Weights of a small GPT-style language model, trained from scratch on English Wikipedia.
Architecture: RMSNorm before each block, no biases in attention or MLP.
Each number is 128 + 24 x the weight over its row's rms, rounded and kept within 0 to 255. Layers, rows and columns count from 0. Numbers have three digits each. The size before them is the row's rms in percent of the matrix's.

# up: layer 8 MLP up, 832x320, rms 0.0738, rows 698-711, columns 0-63
# down: layer 8 MLP down (transposed), 832x320, rms 0.0411, rows 698-710, columns 0-63
# gate: layer 8 MLP gate, 832x320, rms 0.0712, rows 699-711, columns 0-63
up698 090:103143123123154145147113133124144154104165125087106145138133128097098133102149099127091114110079136142115131129125127141129099109112101171120111128116104143156097140127111190143127113110107111
down698 097:144105120086116162156128135145151162142163149102144151180128121137103127124132130137136062148157083129097141124136170168118105098102104107126145113161113137125125124152156132132158091132136111
gate699 101:173136118139109122080170166173102115134158091120151122093136147140127152081127135152154143137140122130124142139116132098107153149123137102147132096147114149169158109137124073120093140142138068
up699 101:131137134141145107159110131109163102155126092162128103147121077158100098164117145183105118091147096102141135159095110132112143100155138146083102157136126154107140141109148119112114033118123119
down699 101:089155128133126151144134136109118132140111178125156137121117109191129082160133116137138126123115127107180123149175154145109128092150109178096102093133119140109161098161140120145125133112111134
gate700 102:120108126157093110122137085141136122145146141122091144143126169131155113121121142115113105177127139178110105167146167125085098123157140094142108115095129135149103162138138177126120117133075138
up700 091:156109142121117146126117150191106153145138129143115117155107130119143083149111112131153118139126078131126122158124107142120115130140117139155144129138159110061096179100131156150113091148124136
down700 095:120144160171140105123148117156115160104118111091128173115139097133131156130152103155089146111147137195167169119142082078095149151158141151115093133120131146155138136103142090091138140195167116
gate701 103:143131114143113092119126156151070126156139114085122123080145090130140146137149139141161136128119125108125163120142149132107093148116098130124150105193144129094126186100098158110171123132105152
up701 109:143134139132142117124123144156152057166129110165141132084147141121110147102133093119113089136120116141126129162147144130141170117117146081114086104110115127143101123130136124167106150118132123
down701 102:150133134151132115120122127141141102116123131110133125154103147120141120131105130124121084099137146133119142140133141161093141119091093161079102105107132156131106175104118123141130153118158127
gate702 095:145131103130152114106122136122171098132150115100137141143128132163147068135132091123148143122085152150114136092149138120100110123139090128096093126166109123126132120158129141139136143147152165
up702 095:131112153181165149105106117139159123133130134102140096122109133162147077121149092136174137126133117162140132095155135119137173142114115116121105177104114113098130146148144197144130125123141099
down702 097:138120130149121151103101138107195148157154156138160123109133130120124119126106098109129064164134112086143101125132094079149116158120133122168147065108148128154095079119123141146115191118155088
gate703 104:140140161117135158146130127111141121040136110146140109100124102170126144150111104111131128101126137144117138115122141135138132095137132143158122164105136100158153139139157134153085142182148103
up703 102:139152127091126166104155071147156125152131164113125131148138152131131169074103113144139147110140170101110103127160104139172136150172093124128155174156073148188135186135110099124093149100122110
down703 095:125075133127149124097118102178146153129127113142083124124101135179131127141126134157110195114135106167102159110100100120172144175117143120150103166142161115102101143144112103138093091117144116
gate704 105:151113141128134128099117132103105129100152144128106098138115152125116134164113151138118141146158106118150109138096160112132121105127118135179146109129161107144145145115155118131143191153174148
up704 099:115162145113118118128132126110131167092157109131107111112114132123092114146136151117130127128131143121167153079129129118104131147171140160081126082139114100075126124115133064101133141118082116
down704 103:148119134116131136103147147123088134092161162107103127123129139140116103146111134148153131132141131160176112137121152113111126139149141160133164113130134107125141118107156104125077175160133139
gate705 100:143118110156131132126123150104152109149089089127141128117119119139163126144127132154138117135131152129122152121142144110100104108129138125123103111145107063143146182110135113154072152090107132
up705 097:132110147119117128110125149118138122154111155135113145153130133081114139156095126129075097102126145135139137119123146133091120122108118113119155139120111106133136130109101110139132128104109169
down705 096:164109174129115118134124121121143148106153166116101114130118141079108116133128132093107101127146134127137089104140150154146128123096102112109147169130166118132114072143120141114161130122128136
gate706 096:123151146163180110130145128154156165088126161123133129109095164159175173117121125092048140124133122113097101111092151146146137104138136081137098179127136163121113202110126123148136121135126134
up706 095:133143129071086172162126130103102101090123147085137135119135098162168135153123142125111114131114090116116146094159138136109136156148123167137148112184116113134123100138098109171157128108117135
down706 095:139092146094107167091117136130141144144112080105089141136146084111099101120116078145146131134126164101107133152087080114113118109129126167113142135125094073096145080147093143085138141184150141
gate707 098:101143119157108101133172123114104094109110110144104130116131125098125143123137073155170106128149111120169155123106103118110107111167140131143077127139160112123184093114136112118106102146133111
up707 096:119136141152103136092140150149123135132137139157109143125129141140150080130111138113129168141156130159143148122172132102167155153095152194098136102157111092077130170084113164102106131127112135
down707 099:125133145140043125124139162150124091095126147153134137085129166136133108137096136155120147128119164132152165144182132095173115094108158194169107106100161105107132147076141120083097114141113109
gate708 092:132096161145147127104155118102133138129124152130168112172123119153122122131078089155114130113155117114135090102118131146121124141153086153155122208169128110120140113136133109121125138134129124
up708 090:076122163082134162138137126140118141146121088109134115167105081110123145139092141143124108169170126121155144142132100070146126105110094133128160127146097138105151123112104139126144137133161133
down708 089:156094116173135131103142125056143117134107136144145135150157138138129120128099109140099146119115123130141094114119153177114109159135113165148116151140133094115107108163156089126117141137096113
gate709 100:154158153108135081144140121076128076094132149111139120088104134123118139143082134107060110119133154144099128117142141121148118152161142123140162144117109095102140122110164135143106154076129112
up709 105:154122094111126098167117140145184157111127131134105137139120084135129167151097137103148143124148143133108157139112141122132128175123163120135083164111110138116124198121134183123143118151133097
down709 101:161096121121150108178158133118150130149136128135115147163127132102081155149113101150125167143165163132170161110110164119093101126142157159132129181157102149113139151167163145128129106129154107
gate710 095:092108118150147094106114092161165179099140134108117135152110099136122126116123152120137103103111144140149145121102054126152122134129138083150099130117122090120141144083108148126126099134117093
up710 098:099145148126147075153100157111155147131162114097097095110148106078159130108123118111175139136123132189155137133122107107146150106123159133098116110174149108101122121107166126113117113105109112
down710 095:170170189139116105174095119138134123131083109116090107126138116122162151119164095127149144134079085132143163139141171133107115097111161141127156104161137119092110144111175165138116090113156149
gate711 100:108108109097132149118096121133138138103134134160132138126149140103138108107157130105110143124145116116172173092124105123192139136148125115113091205140126143095170129118123117102120129164124152
up711 111:091145107125106123089108187141158134163145101102117116171114139141173124143115133108121151095106101164144130163103121135164133119091112110121104196144161123090189162145125146133126151131124153